Weights of a small transformer language model.
Training: a variant of Adam for these matrices, 123M tokens.
Each number is 128 + 32 x the weight over its row's rms, rounded and kept within 0 to 255. Layers, rows and columns count from 0. Numbers have three digits each. The size before them is the row's rms in percent of the matrix's.

# down: layer 2 MLP down (transposed), 768x192, rms 0.0882, rows 245-280, columns 0-191
# up: layer 2 MLP up, 768x192, rms 0.094, rows 246-281, columns 0-191
down245 025:136073126116072167106066088138110193109111139139137188113088099114139094134127144095142073121178152181145147118105135159149107167130145114193118098170167091124110087148153140130151145133141052127155118092159166085122106126115092106141075162110164118154082145180118170105151118195083147088130191034181097102064086139115126255139167094133103118115094143127126110087145154125134159140126117146135112165117119118113129163148147126150167110137141181129101159092096138199100080089120089169141099135157101082120144109146167130116136101143134135164177161154102164160135155068133180123
up246 119:103088106175123146173104094161138106115116187182053134150091108185121148115062135190155116056153138153129118136194106100149087117103144110129173070121204093219092088106109123153124146101136147157111101111064121127141086160163130070128140138122168125080104099110178149157152144155184150069105110157058104150114112080099138070102122135110076072093133109129146115105113120121130170173146141118093132116125125085099112126097106160064149174162133139131141084148100138154138140159164127157085075156132086088106184121132151070096191125139128132162103105167135166141183134105083126128
down246 126:079122165124071171097129124139103112138104125091119154093180206093095096092176166116062116079138105093153114111108129144125108115101113097128164081147166160145159129091164132114135139178129104078123134162112147139156176181139122164146149118134043165219093191157131133100095104103107135140139161101135163088184195152146140151131073197053170134166123137132124132073133105090132084134116142160152160120099114145080122196071112133116174110164158132116146241091146142140066131132091129124140089149070108091106191139133118069116125126124098121109127105152129139128129085120138142120
up247 041:154107139138135108121133135093107114027041171135084124114094136132192102142138129177143139123157069139106130040143179115136144147083128152156128058150150145115104133081139090102175089124109138085089141089000116021155105124126125100084147174139106139143143172156061149094113111122124106153114166180084118127094073123113145109117164095106138074155143153151114125170055110133171136114075160163115127174161130172140078132131180141126148097118098105122142150126141120153147122133122085109137156132136153113093133157092134119108124168094146117113150110182173126046138144138145113117
down247 022:089149142139140094100096155126140133169101091125100075137130114096117103146156192125162117086125125128083134156125138140115173123146125212162161104171112117113161107142133085116132150191074103147162110128122112170116130125114216116115149159091107079170106107118120131126132147110136151113162159000156116120141123152115136199104141120117130114120174167189140117083148127097138104130105112098127053106140109107156141161135159189127162132088129105211102123055097136102124074136113148164149105155117096105135139127123137192134134078149098150166142152091145120177168142148111133167
up248 033:067120101144133119155102082059136122067061103125072119143128218126135104142160100116127186049152123094115061145156160138142117120153131169119169051072168146134130146113100127139133139075154139103125149063145093106182118125081101084149106149137168130138125073128100160108155141139146149106130102201125133120092105142141142124101188049093136099117076142125159139189167101171153141184123123121206107130144126092134153127077122152150138102143116110121154113122099118217135121127155102096112156158142096110143131114081131115119147189122136101106093157194148112096205165122186151107
down248 011:163170150132127091141141138134031105097128132153130121132118160104139115144151148132093110133160156127145147166198090115085141136074122141119084180120110128095157101118126123147120120152100147150171182209138137134133161095148094129117138097104034190134101166188169136152105141135083077216145128070087104084127161058197100136124136144171122117139112155117138143113057083096115176113192116130117117186117119144095122127136133137157112118165143122165137147159158119028123124122153118227164112109187120179083107140176164154155158087118085136116135138101121135184109117141121115164
up249 111:133132141126160138098078136174070154061156145151100140136050135139141094076113117142155121156174090146117096098108166151126173134113090132134098131111075117069142162137133084113173098084114111127072064063083104099147130103160146139130153113116097128127144121124107074130166093172071167134149154170142117109179167141143131120141182156023099126126070119161206100159114125192085117143121156078130135164154169147091101144160077147116102084149033117113129124131157137098129148168108132131092181133172123098129079180103088157190142129111158141103102140188133116154142114133093089178
down249 135:107119095077108120152105098091120165165095164130139103100128079082157143112127124164114110180155152198174143149127138150138160074113103087145177114104146115057119063126180102120169117142103051096108138177107177110163171177180138188156128169128124100139093121112163082049139143088130131101144112102106090105082102083173137204107114112131123103096079144104166108139090171123125082086136122160128122131129122160121133171174113166046129193128104154175057122188108188127131154177063146130158112117136118117142165152151125113173098079131124163102123148130113135068128188145119149118
up250 112:135156076152152082159093161192079120108094173175125142181107110143088091146141116145080081084147088157131189107148104131140135197143131116170166095151184122152155088096087124068169162084161092080086125133119111067106124140143128115078134167128123143121157113127128202104168124146115093131109125148048148132130151082090122096060140161116136106084122156198157179074095106134109162108140059097088084115136152082143121139096114122077214101148108114138163173167127126166147117130168118100120151151133133136092178147117120165098111141122161113078143153146126142097122124050160148065
down250 102:145135147106124153175129141155149138071107142172117137127131115103170126135142107122162096070127056136080174101149103138116067126147054153104129161057180158095165104118155134123115110188107131163188110123092193128133145201131121182148106119181082136135089084155141102059174150115120136134131142154095139085160130114124147204140137121120172168142102131156168133068142137087154107104108061141113129156118172126182122117126118112138130097146102082155129086151159142146070073112198135162137144129082086139070105119147090140188148061140109129147126095091061117102063136101158099196
up251 033:133047126153124039172156115130120054087085141159182099146119106191097134117106104153152152203120108176133117118143151139136143170155122138171120113094135060105121132136066099148137121137124132118128108073085047141147112115148120084117243142136115132121102068154172177138132084135153126186120141211098124155172055122138130135073170146100130105157116147130143144150124118140162098098092110074060067157123071101115094124136138123164122111143144117178168173132082098149143143122150074082129108119157124083161123151169128112176168174130144150127152090084144130132136111142161121137
down251 027:186158173152152138167080124116146125097147130154129123111139120108104123088157106168117120150124109118151159109147111212098106098137190134114175108153125143124133155143136145133167122080000108145111102154211139112191164117102139111103092118163117169165149105138152158121128129160122125127074160080053140123160145171121148123100137132141141158131144157124131109146121146113143106126161160141133135135112102168119140119130106169078109137111105120089137121101139105095130181122128119097120170119120138126128126233115112106120151000067124022199134119123148087127133138122149150098
up252 106:126148163100144151167144126119095155107130139120162137124127154102181079144122156101116073120159113165153136152079149101198128104103112126123138150115155106085089119014127157161195099147106198106122109112070103119087121132129121108116110170108199124066122151133128118114132170143121105124137067144127139136108167028111147111101144088148168114125158166116107110150132092152149073080129113150114100147129095142085103150165091104076159161130108217154179118115095158117135107071142084116118145127099097103053121172115187143138144230104109100133102106129129163046157173133168148130
down252 100:178140096135092144148126116150114111127089134110152144070107085185100121144089179116095141177127089128208121084156171116093135146189104086135116108152110067118139105089096107097165111128138134158188090091174150147103092078119145135123158076035129125193124186091164116142132163123150131192169127128189204121113069112165146090153081133120127101086110119109104107150131103138167073076157176151166100161128136195107148081133105145104109164190127087131145119149151080107093181146115121169131161092125120121076161130132211118160098125079121107135116118129122131067150156142125167139
up253 117:208135078104123125117146129118171088103080142132151156099102120125091133159133123114127167094130147172107123056129090146085155108137106121149094100068205171164125138078150063145115151161082107150165090123130074064088146100107093071183178144155114095165111171103106100144078102088251094145121131159087120122133108123141142138085125105058118164161184130094123134148176129141165121122079103140111142089158110162149129117170100143144197103183139164123124119158074151116096130179150092139112162130128161073120118160086113136131124152090128120134202131134144076066108109149130153153
down253 119:133125135047154137106128108085159161209154147091153164123161092157130143176121162112099107127121103099128146089075144115156146108090084127071169084177141168117130108175090116105114162135107175126071110154168140066092135157124136139143129115148162081110186164144100134079121048104139132114159111139157028160147176128133141124107120157130094122101103112110079132151124112171163117123117095132188127076107138108123122147050097197176116103129129086143094206109087146190137139115074144193162164145147149147159153134102155167156159083158096106161147078163126173124150125075118142088
up254 035:134144124128130149098117147092135129120104130109090100087101097129140109169111140099112120141158056153141118128110171155147153134109152163139090083067189120185102205130102114156143164103126131113128126060104122112175182068077138093125155101144115137122118108124093079100149042152150110095080116229120118148096131112171103080115155145136093037163123205163119104118124101168133063150082122030118109154106143163136047136121146115095115117156093091078124116183115160078129125105127073123108168152115180112109119104132121116108228158133150117128138106141120149098128115097113126097
down254 017:142144089145152140148124074135107085118135178140161091155217080109106143100136152112155169101121130127125154096172145127092089119106099052195152107119161137099076111140142105114148049148079108078184136161163105072102121149156125146150144154155149130134084134132206109181126147092137071141138139085136114142115115130154151181120156125147184148155118087161128098155138119204133131142105151093033113086116112114144140143112069147117144112151143098129114130098132071118145166143097155123144117148127137116119099158120040142127120000215128117115145156180096145083113153125146126165
up255 127:175145115104126140171166165086127120167105113113091162142087095124166142147173065133171091064092195129114132129115140145112155142126121168173155130129179173138098087069074089119178113097118184128140129086131118095162131148048083069102179128138129142164188138186058094107114123124134081146142163149082149125180140118123060040108131100088162112123171123152099159200157174117104100094099140121138135168207145137148130136099114158088107120144178149106124098135129086183101131145170100087082179170146102087124124128134125115077099160131096091154158099124147119083114108133119094129
down255 124:137193154152126102138141121139120133124098131134157132160095156112176152115137122180160059086102106109084131131129115144072148126137139117104140133134172155138076175161137097120143151096139139139149108026135096170172115110082076096142085092155141112192187124100093151115088128102132125147117167169100107129143092130103167085071169138091103189100158123134103149104119134118127163130169110131115185190126104093157148190151077138061121116199157129143141165119180121106161185121123121060173187154074153133080138162154101116080075115141143140182112119117177068042105097115085120152
up256 114:192135084123162122062165091133126120126066154142117113121170184159094130153146099179122172125134067142077138182126077130153108090111121107128093124152107127196110135133122107150174085104180143109136128124090115107155108124147105109156084137121114126078093144137150093134189126090115178095033177156162139159175109117143124091116132137090126072080101137126176067148053103169163144107090096138135148142136163144168141088105108092133201177100116161152125181133070137168127147172133151136129115142087122111096110113126116127171120186116175060062101134083204180097117121100161121146
down256 125:152194167144143089140069137161150115184130138156160185148080076140105095120079111159170126189101134117134129110131104170113090083195074090197091137143111136085138096130108119115178122085131125166136098087111159153114119121091113127131115103128131039124168113101162101168139141064137142146172115169113088114170112102149098090127109130083055096080160152115098092141141153145115171121108148146091140142182133114124113137166118147106156075157111090227098160194128111044139148169120104122202111115148175112136163142178141106161118101169130138086139115130139089165163113075086139142
up257 127:103141140146133068103179160130133075108081194138112117186079110098132190130104045169153087087116079138090110143147122119196072134114094104201114125101122131144136129094159093103155145148156126131143190097065107069193139059131128114075138133114117114156170136101127127072174143158126091143112124156115148171151064139113145131128101180145132149120122130153181078149101151134136088138121103124111166210103131166149063111142125118100167119136125147176116132143137110161083099141149079072159165123130083139114076096111076158139156136136142110162141101093210062130161166117136128077
down257 123:146106173127142097154166113200110163138086156096102168121131110096183155138113165146106072118189100180140113068074129125114111139120093124161162108152109051133130111108119150087119149177058132087254105136145093070162131092120162130118098096149128139135150128118136067098106103122152109200179093145154078131123115129156059167125082132161092194079119131131117130176124146143136144114114081150064145186145116149158100115161137123087165160093167147170111209128114163149117093127146146108160160169110083097133101153126119119182115134126099087122120133163136149132062136142071141115
up258 033:131125119141131115135098132135106100112126112126131123193083197149080103134156095165096135132144143203141140146020131214161141160083122126124119051072155145144146182023138104140089126139104144110132131096103115108106088127125067065139157241090143195122135153147106108133126081139137139131135143190120170111138056140135148091133162171150120084114144076139141110096150130088161128114139107082097083148167085140135117155113129142069142134122122172094143154185088122122104157116130119152082133217101132145113131118128139140116142187103118130156168101115168147132175141124170105157
down258 018:130165146130179107122139127094118122102110156219099116145129157119143107150137118149077121148175119112115121148165053162155147109116136106101141098181095148123109206121108144177123117119150100103034127132134111132103100124124105096062119118141124107153209190121047127104138090124139147161126112099136075127138124138144136157130186099123115133119134135127133137120158117167162164117051129189183115162146126124133113148091164095125181113116119105064129065088130103059079198144089140166114159129037123202159099131123134150186105172139108094186191131103163100163131147137103076128
up259 031:185108153164129143118098192148125170089130168118104155112151107176072120119125060182151119097099160131160138130133110126149137116140138139197116037107135086115163095133112103105175129137113108150144124092108113153194131110140115101131193149152111146168115120089081142139113112145124140107124038230145186159162112139114106097156117105177112062111147156182104125131160096165126142102110104132148046168134121153034089151115099122115155093108140172108101129170130145125145136158143165096120099124055139109096101157093197123116168155172156117103125142179146126033114152091134141116
down259 011:098163136085136129101140044123112129157130113121126098146100146139131132139090069142155160135148077136140151000133128139138118131101090145164130144157122105126139104125144137120150204104160145128115106145142105150131126121163156134094152162123153092187150255123136147095141171120131173155126146073160131170135178144139106127037098122142138122138101147129131120130132131135040119096166190151173145155139140184201082167195131105094172237136170108109131106096090131114144142106154138110139099133133163127101139199129135132137090090111121129144096075108147131163129126138126173149
up260 110:086129176175095136158103155078166120142151071157112099121130131155127123175158164126133081097133133170121115127088113130127148134105073116149162159170114178133165106114146071117176125130128131142121105051086105097186085149097109118162115100193119141160132176097109138117141146116111146145139135146024081169128074082109151096070147147047074065107139159079112156171128072110150066103139101042101125137172131122096131113065162138102107187194179107117119184128096145121194143128156150142089080169068142125132151126159153103120146148137127163108162100157150128142123086109146128137
down260 110:144160087103098118197097180213118128098100174128082132112099116166136100171096127098110137211125154066084068085131125098151113137073114113126127113159130099135154112129126165101159066080124105101107180102139101105112135107133149129153141082134111123138170094155210171105101104071160107165115144107154121169137122132083112113197145112159162085108153136100073100185098120140143051142138157124141155161088135056086111131095116124152144096146105142124096153173166178155128130096178127179156148078157112108127125080117116179150111175132186128147142119169075199090182169134144126121
up261 130:158137076065129157143104107149135092130075165139055118121109186140142173097082060165038183139136095172084163116100158129159130192126122149144115144137120112135123123093106126154102155089074124108127097081116125039168096113112145107046159204111099144141121124130077129063140081082143132103081119148109130106156053126134127109125088112082117089194166116121163187093152152149116167152116122154097139169082130179140073107081118172133163104158115130125099064132130134172132153111084080142145160181102128119100160104094083145134122127139145132118142154134151095095165149095140166113
down261 121:106133103118140152134143142118120094082138152069136223153136106161125172172183103138163143182159132141127090118102124116128140141087155119129110135093085074109143110152084091102132145159122150095107119120176079122130169164125136142126139129101134134129171129152104086172089135170065109143150109137106097132103153146118091165170160115124156108150130238098102151150114141100097084085095113157153119145074119154123149134081133086135190082101143066101136166148174084138075082122187155199137166104085076135134215161130135099076093080132122100130144106163139106125180060206180153104
up262 129:165180124125110082076109154142108155086087166161130117158116101121124132157122139158101084155139051128122164128123123125100130160102081125130062127134135092133125210139159149102197113119149116096123129113116003111171166059146111126152100126108097123141135094101090135141130106145127131109107133154103093105109085116155187130132154129097153096161067142128104132089088087161138099138092154140123125128132154125120117114163143099099108158163105157127154172129102131140140131096064115103164179123176178094092067097118135149132099255133172110081133147129176131116109069061187192157
down262 134:132088135089119166157106127116157149061090195121152152049101134127114117124128106112145117105177141131201149087106153141095076104102134141108117163130109133104156160088072160109142153141169166172140119126183148146090136107097126144154112146048123137146143145174159177165143169123188148110189136168171118127110093124124132135156067103141123088117134077095082134123123151140106083072145152116170104177102125155155132141131176115165079126101118155093160102070189190141119195106093150102105176105109154137092148056160155066117161106120132075046134104093081169090121123133122175183
up263 103:176070171084144115055129185118134125157118130164096178152141140145147051140138127145066102113151097163117141136083158125118154097167153185087182101110129059173161119149136100134092090153136117079130124092130148065136113175117154110125170124094175154140099186110095105099155165068098172132110182150120157117130127132201144120082121119073089131133135128173135097160109091105102130113133080137093115193116133150131115149124094103115087106102184158137121160087138140168096180089054108115120165167138152134143175107086042096125126144139130118152139122204147075095150113144166100056
down263 095:114117128144137149109122150154134068076172131134091115118106088157111142101093093128113144142133163149183070154140110114134042171133162133127170155164139107135152130108156128135149096019090070171121167122134182132149132150086129153085121105142111109121122125114157130099129125085139177098093131184147142132173186103140151139110141140137122208142158119165120216105153154148094100173115174125129132126095125100149126097118169155163206088113097126139150103105207115169092085172121108098147171160023121146116104141161053102058109092173095079099088128154148129138128158138092134090
up264 114:131111102160193139137114140119118091162123100132059125117061155107180109100073102170140146113107087087096111129089137140141141126103133113159159135112164114169088161144065112150068111133120205130107111102112137108116110136097144060142148118074159175151088119146161143119023122186105142091140179156108136135119083130087077130097111143136144124135166151141203094096143144081173140123064114094072108143132133141132095136144163198082108111144182147095131188102119143106166141142087160138098117131060123071131197101091154142076150135122141158164135105159164088141188156189115095165
down264 110:112152074136101129067113114110121128131158106089112113078111121191128113048086119135146155112217124133127111101111115129114102190202147132128038193112151104147143139142140175132140142120128177123204133160092111086138134137147144117145158104163128095103123124113122132105130137147111124141129117157123111084094124167148122169077132114070085159092190145112093165166158104161148127122120159119097142137103210139122141082183109114142214095089156142107144085098144112108094171218129123102087120119160163127184085132083128158092169144086073088088135124174141142137112081123200119065
up265 108:093163072139159131177092129080139130172089107175107093153142093145118140189137120155147133091136160086122140175095123117085154133152084111186095115133165172191126137086171156126191094185161164121145131070136129132139056143118152109084100152108117092110109142092142121068181137140119155127099130151145096133098037058094086097119187148112143111086110059104181105133141098109166123149076152134107076062136078146142075167148071122082150172089175111175093111143134129141150137147117121114153074142126102134142125070124147080103128141149128126111117088074133164114118157083111188171
down265 106:121076170156177144182181120145146142083122101186120130140144128075143084164093197121143140177098121084166139126085106111130133109107163155113096165090132122083106101175103121143115076144092127145160057143147130151121130093209099141134164140175103115114132075096186135134069155141198161103172160140085161121170116106157132117113097086140175141061104141146111123121189122081119089107059155147113197129110145121142170118189138075071122127124046134080117065118153133094107151134146152143098141150189132121091138086169130136149100117113147140163147087080097125168088157092163155146
up266 105:135111103063137111132183165093080150110138104116120188089133145110114082189079143130097115177134087191113199176138175119154110154114150132168121151076172123162146117085111153171126101130127080106089165098101092128117121137111117110121127161123150118054124135072094203161142122145119086157111143143106091136099051134081118125109145099117140151102130143150141129147163134197197167164132148134118133109137194127108105169071155087153148121134113194099151095107139145172115153185152071156072182125108130080088143140111168150056130129132179097116144068128140167074151139060130164148
down266 093:060154118062125095129110132115111162129152098105144158106153148107137158102079091192112156137094179040124089081088142107140127110157132078153130084117082121127106084187156180076172108161124110152096150106167159090182135112141149174107213115184125101131152108143112110140067136117118176143132144108109117104152135157144147191108101125145089142108166122072145126135137127107127090125167101177110152141155102100154151129223135176186122130136108126169087147127158101073110116154129133146126101078101128190136164123108064114090119069081092179171153090162150080154158127176132179088
up267 100:129100167150117091159120096143073116141091080136139082199157166168087120113171132206143065158114110145143130168176142153150160123148107124149163123125087171111126177123136119177174119141137096133106086099054128086091234086136111130123117097130152148153155136125094138168112154213160131135135167135071102156130143121119131087100178187095135110123167085178090106170122040096100110176128078141119119127130131170099114104135163133112140134188057106066122086098102119110143147155136137107126161129163191128201111115131123126146155123113130092069128099150188115126185109109119138165
down267 089:098060106115075171112126126157162161155166138072150129124073125143131109093071166112130162090158114145121157118097180131150141122154182132131151200168113128119112103129149111007139060083127074131109120117139145131104196131123136121130165134119202106232158159128094102106158150129116146142138100119135087111100151111162146152114140123078096186114104064129142125156112119103087109109139098102122116113152075130155068157099181112139126126135094099071111122174136125157146143106143189135088123115162108140085118103201116142151174095109177140112103163155132179165026120144118141164
up268 036:152094132139108142136119152117124082108075133190050126236129203150070142170135103205096064153127111174131165112131096087157141115078154150117126104103103122147107174113105121116137087147132211123112118112138090078134137117129119131129113133123136157130133120143156164052137104070138168063124140206064110161135128139105149129146154151100148097178177181085156028109134073152156091081100100106124100176127128126108057150114188126123137121157109114141167142063103103131170113100117126121112142134073152128166104088130124136080130181104142136117139105113147153140156133150136082107
down268 019:124031128117118152146072109118148140124128166145103161126148120146171194076135187091173153197134129120134144129168176119196101091139187132145120049151159118095167131131107095122066134090099052153117124100109130158119116096105165122139144134107146127098115098139112085158101119196128131040195152088143110156144119112119135114155141101126139110081130144127150217122102109168142154157097178119110117161153094143110132146204095125187141124149059149138130165198142137123153091038091159189168100138097126133121139145127113135143143050135110132121130125144120121099121121139199164122
up269 127:084150130187164155117101139153115116148111178145131151151129125165151158167164099121117140132137133152075171102115098137120120074137095180094168082116125133110131151147151022135155088125112172128084097096084069128128066167144158110029103218182139159074138132168167130175155173120157112095129134158099116072138123118077087132167156100060100124131137125104121102122116138098109138131092140115068086153169150117068135132111092100095096142110149146168150133130097160157183084076185074109079126204126112108145115155105137061085116160163109123110121089112164115106140116094115138099
down269 147:142120182168133109152129152164117127126164134167150101143080092131120051145172122123175103168075142128070087158186117120123124138098159163150213130115139047155170111087183137119121194115120144090122134149128092114115086106135129125137076107170125102155137125122143062166118124167214123090126107173164158113196103064178140152165182129105151120076180083113162110111114126124090127131095221083094133140127167140141080119093067111092093086187138112134071065151112114137157081147155118107099122135144101115128094147087128139135130160076167085111116140117165140174119096157138124118
up270 112:100123118180165148097104114109069100137038124169134144115091116147131104182163153152127125139090081129152093064074139134088143089169101085138155133154149128135153202140176150133164126157136090122123149032137114134172092109116093132110107158111150130153159126126088142102074155154152160136147178156109107114171121120090189065076102154109060134149133135124109189146137144138148154133080100135132129089092129117160129121192091101136185137154135139088133136134079047118066111150162116093083179129092114091116127105072133134076098160138102042210116112115131121110184111128143127085
down270 118:128104101110154131127101082135155132118082148111097137075168098104138194152154132138135136108096141110090130114165109132115137100066129152101131092171100161148110165096190088161095190140088149122178152159137104085064113143157130181155140167154096183118107113134079157144121056050113144126112141134168130130136101144108152112217133103115112096064120120096129234125093144153090167174106130152122136073144140067178110121070142092127117151117081128139109144157121159144122123141102088134147122112147068161125129160108159159146120136161138188118076175138141115104104236168161080072
up271 113:141082129104053135121136143127148035138109142190130157203130127184124138114140113139144092153177097183049123066127135142139174139090151156147120096105214075170137142101110130141054124090129122096144087121099099136057121134133134127106163125088148131148072122111111161103081120132136104167088148152091116146115079087168140109137130148100116103128119120132186108132159112123094126115082115092040142130162135109149092093138106153091122126208152165132126181147098143161157164111076123093101145111124191088148174165110128135096175135054197109170137104188125125157095096152140127150
down271 113:106111053132136159093137116112094157146126137110087090126146107084126120112124146131128108099093117181095102123139122148057203135130125115146078176086156189198142142129140086104173099163091147104144084155177119153124069108143151071129087109135108108131107088168127127145119113102076175160127162163102158094126093145165062160121128140087149129163187147089157130125130136110169132073161104179169062154138196122149161207152146149123197108083126110118142140102174157095078111137160153150083110131192116121137191091125128169073111053115131092109139179084080163140126170152115130144
up272 112:108077095120185140170137131152100107155071130094025137175125093139141121114085138155177128138111057140076136137116152100109166155120165059164128137174150126223128074114083100119117096138143139142106099059111126082147173121088136123085150131054149120091079124104114138118146148157135091148081143151113090157144147090122126140085183134166141134146177140123194191104156107155166141133056165088163129187118117146100108159159130162143090186128149098142123140089143115102113083152177174177093173136113121161116135108155078111112114114102097158098116110135150143148155195127059101138
down272 112:092139045168125122168101073121114118136123110152152053171111143124126119110083212155082042133218136130100127120187133109158136170120133132162154111098156150123122124122110168078137112106158063131146187069104099118129127174144094177090139080162126122104098143125109094157133147151148061135169100173102156185150137160106169166139146106160124128180136134114072189141101074175159108137076114092113147162163138171199167121107073134118120178102119119174140119086203131155120136094105094139117135084107160129133114083102197170147098109151113098143114109108145099105112143160120113106
up273 110:145138077119114110137200132064123130117089126153129127177126112133120105131185098121075187122151106096166127103096104149102189122148131102151133087103156077145128099130099093144132085139169128085109194129141069069138174097091120123111128196144169108153145148086084170070113073137128073153141173144061113150061057105095126100115161157135070147142153120151179177111118143171136117107086176102125118128139127183129130163094121113129063123129115169107120058118130122147109150117094106143098175128155096161150163121127074110127167157168150162117155046088147119104168139047153143070
down273 104:162082188073125141095143184138195127120150165101102086103140177140050129099122079106158124129137133105149135220128129143102129129080170127091112116184066137079148127097136105194150082107138155108147133131204167115165187119118138155144138167062124140115142112121164113092115155075134094153138153158153105156112116150121151162095115129183123133156138186111174141131115131100070103139057156139166082127118077079150128112129101137121095150087115058109137134217144136109155091089114171127125130127125127132148102115131114090161129053138107103161087170126093195069194136155151105116
up274 107:127110070097103133140082163107148095130118093141123069132122174127135097100132149176101108153142149182102123077137128173183125145111133147119136139152148085128103143097123125092138164147097171080131141083134130125125039131092099132115145120139151123144102096066123205092118132192135131146098044148087170176135123153104091109091202186134089072134216192122139124125133098174112137096158093142131129163136120145104070135053143136071143121088123143156126159058127160176092189166125098080136078114102113098185168138161127168147140113125131124102190171096152099113157161074137152134
down274 097:150087178119177181113211132136163119117142150078082143121134124185167159186153128099164104118123084070146127150123139119132131120118172136157126079115143150100145114107107101141159084126150109112159112144107117089148171096114174114181110147079193132133169135145097059142150125109151082129118131144118089083075103104100083108181055066115167129112084108128184133099128157151089075092133124100138103102120149137105171149183112119107159113129113161114125132161162145034149078055084149157123136181162169143067192182135129150123095052138126117104086128193115153111137086131107117164
up275 105:090123115230161058084045094109114110149126134142111162152145096215151102086182133151138119090194099060121151117142190140104106085147114148137149047129102131119125092125115070104121104098179149106122118127089124117056117158150151082104166148137134151111086051141115165131086104138138145127082127145117112109127116119065105100166173168121071088125115103082142137079083161105095163177067164129060119126139085099111126146097139110141140177118131124158147167154111136135147144155104162111152096131104134125127141111092115162080132144122094161167186126172119145188169184119128101102
down275 098:131119134107111143122152141126119087141139120140121124099146140143091170121072141138086095122125114112159165070130140130122137123158127108095124191095145121082131101118152101068126174099102153210148108187119116130159129076137121145171143121081164114133216104115120157145109087171122160168117160079112063128153112209132031119129125095136130086105104109183127121122136207168055127102105146155117125149124088112102169105113184156165159159153145182142085169155148101079131092129151111117096122140113145148130156117169135119170105097106037136091100113237113107158088097186134169078
up276 110:130122073096101118104188096117065079098074098164134098107100167159092077140186074123121157125163120139090141171213157118175125082143155128082114021138146142136125148136132114119107095116126189097137127121129028140101130118149147149098125152163185179122152108115126111107104097116113191085109108152147131105153097130145167110175137083128117117077112077141089110151113062146154127145084081138120088146146177162107142144105173107120103119118120158164135057111080122100080177133086129129144164158117144103133151142048154124144129166089127056172159105161171177140147110134130166116
down276 108:096118156177155092116130123079198153158140177104086155175086067108080137135118075097152099087146058123103127085150113097061159170157143158097104204107126120180133079094126113129133127093096081157176089159115090121140137138216138124136127126167120135198114082183045082129157111133159069151184103096158152154154045121110108127073114123076117144102163121138150127093169080125125145117113184086123158113134081149108128142136164104127139132103125143167144148156105162166155098125135117105150122130165159156122127177091143147132110129082171118172112221157144118110158111114141157117
up277 107:122150120108054088120141157137169142154094132153055088127130141165098157127099138120064146102139105153091144074108137142147163142074156118109126119122182167163100116132103101184084140114143120099107160088123144067155088124096108169119180161113140119112183140111049172126140122104197095115064077154116141130128132116125134129057199084115107094134120194116191166175143125137150151104151091126157118166167153132102062106103120132084073101078166130123130138147141130188097147107183107089061127157117178084192106079113167170157099120128127142122176107182138149141125134073082150105
down277 101:128107102080171131108134139092069158057101130141146222153118158149141167138121131121163106136195103093115148134125116138128140084224107147102124094079109156099110091140154117132144170101128111180189130114132093133155149115155146173107073101071152151104146031117109141144203101113100165120195081110144138084082122157144098104127108103132156154110146119176168112042152185115109093094057117141093104098160131110138130159122157092163126110224093092145125148136128082051137108120113158168170114120085107135141159123148140101136135088148145143132122137140093164182168108148102136139
up278 120:183125140149152156164112163133130109129138149189057143191141138120093153102100136141096122111098141149129168129158126159131205131204109089188143139108103102134120138084133138163161135110119055107090085055084133136126117115169115086138120114157092105162157173109118152148162130113162100120153180153131102106114119098124112067039196139068120135151094164164178100192113069152096133082139126090141122127200109168070111094149088158092165110122110140098163189110132153157123124087115076127050160154149138102117087143098086117102132123138204124128132151151183105132132143074163144117
down278 114:117175122110120094124119134090132100174141113151168166156119044127159156143107116146155193132143154090129155095132119118112129207169119124185106106110131117095175122154147115137144154115119091148076088131105148102165158203119125133106126064191112155200080128166155093155156121132177052071113117144099098153137133161188113142086138103101083167200112153107141121121106103130090160137125096114121164118129108085104068134154112103152173130031107172154152125113137169175142144105131139116167178185104153174095113158070129039117146110094133151099122110119130088117049103129176149136
up279 121:157137147144163126161151118132119101121080119189097071125154142154108145138083111174121145107099151138102121131123088074157111102112139151191159091146194127190105090038123136129158082081101131084097236130101106148150133131144111067128105129109120099124165128101137154105129140144199109120099131158145127144129045091150100089091171104118125118148122126163164102129115123169206128160158161053115107110158127111133116156166106150130191116158064207132160146139102073156149145156065122119143144118121065096138116157120139133154137145144168068166083102118132094160093175057152144084
down279 125:089177205184157080123145146145096167150113145037145142121108162146117145166097132164151111155104116112165154104093129136144106120119155107111164120113193085162131114186092103049143168102114104142148115148068174113128148162119086152080129105109081120128117144089176110094109113129122164061130113117091172157120118102161140154069095149156131206141123113172108104144116137101119090165135104083113157108113129088161179138171139073069077109131160178187159127148097179048113140181136149061141150149093176084130057126142125138179134153146159116128088171135145149162083138120112136086
up280 123:122137116120126132107106087140087142084101157158113098195176094094160112118092082162113114147200167147079137124162144103157115169106093147087157114147124156102099148063123134118157094102123155042148129119113092127133113122163116057104190158038152159100138138151095141168111077156163177098074115150138113110156055168139086126149133136111187080086091126144115106138140142147129091093126086080134113176161148161110088142095144132065149129155109148103164096143086101198127141093066154109131147140168062152143106125126157118099155121054161112180139112180154187122129095130142158065
down280 125:155124146131055147085174141152112078078144112175114097139036128067084128155113146130161141119087084112112166180134107109110183089130110137096128110185109167164137137167121075138120151152104063128130121094159135160131118209107142154091135150095077130125117225131126141116161204087176167134111154123155138192159111163140134118108098107061105168125155110176101049170115103104156171145097091109127131171204124142137104161187116155135108132076117165186155115063122140136106147141097149123121143155092129094171126124155053129148146098106126095099119106104135116159120098137147130170
up281 110:161116079142096078141093138138130109152118192086087128126083136186122134060116076192100107058130117130111137097169126167111079174122078131122113135137115166168135130099130138103112154091144156115183118102116147101162129123176149087162160123109083132098131173137093202082098067161179122095115154158148159134201130136091108056143192109135133060111147105127161123172153131174149185145156122138037127115171177147162156055071140169149155140159176145077122132141143146159078164143145096168100138156139089140128119091118150151140100112068140124129137129164142063095111097100152139124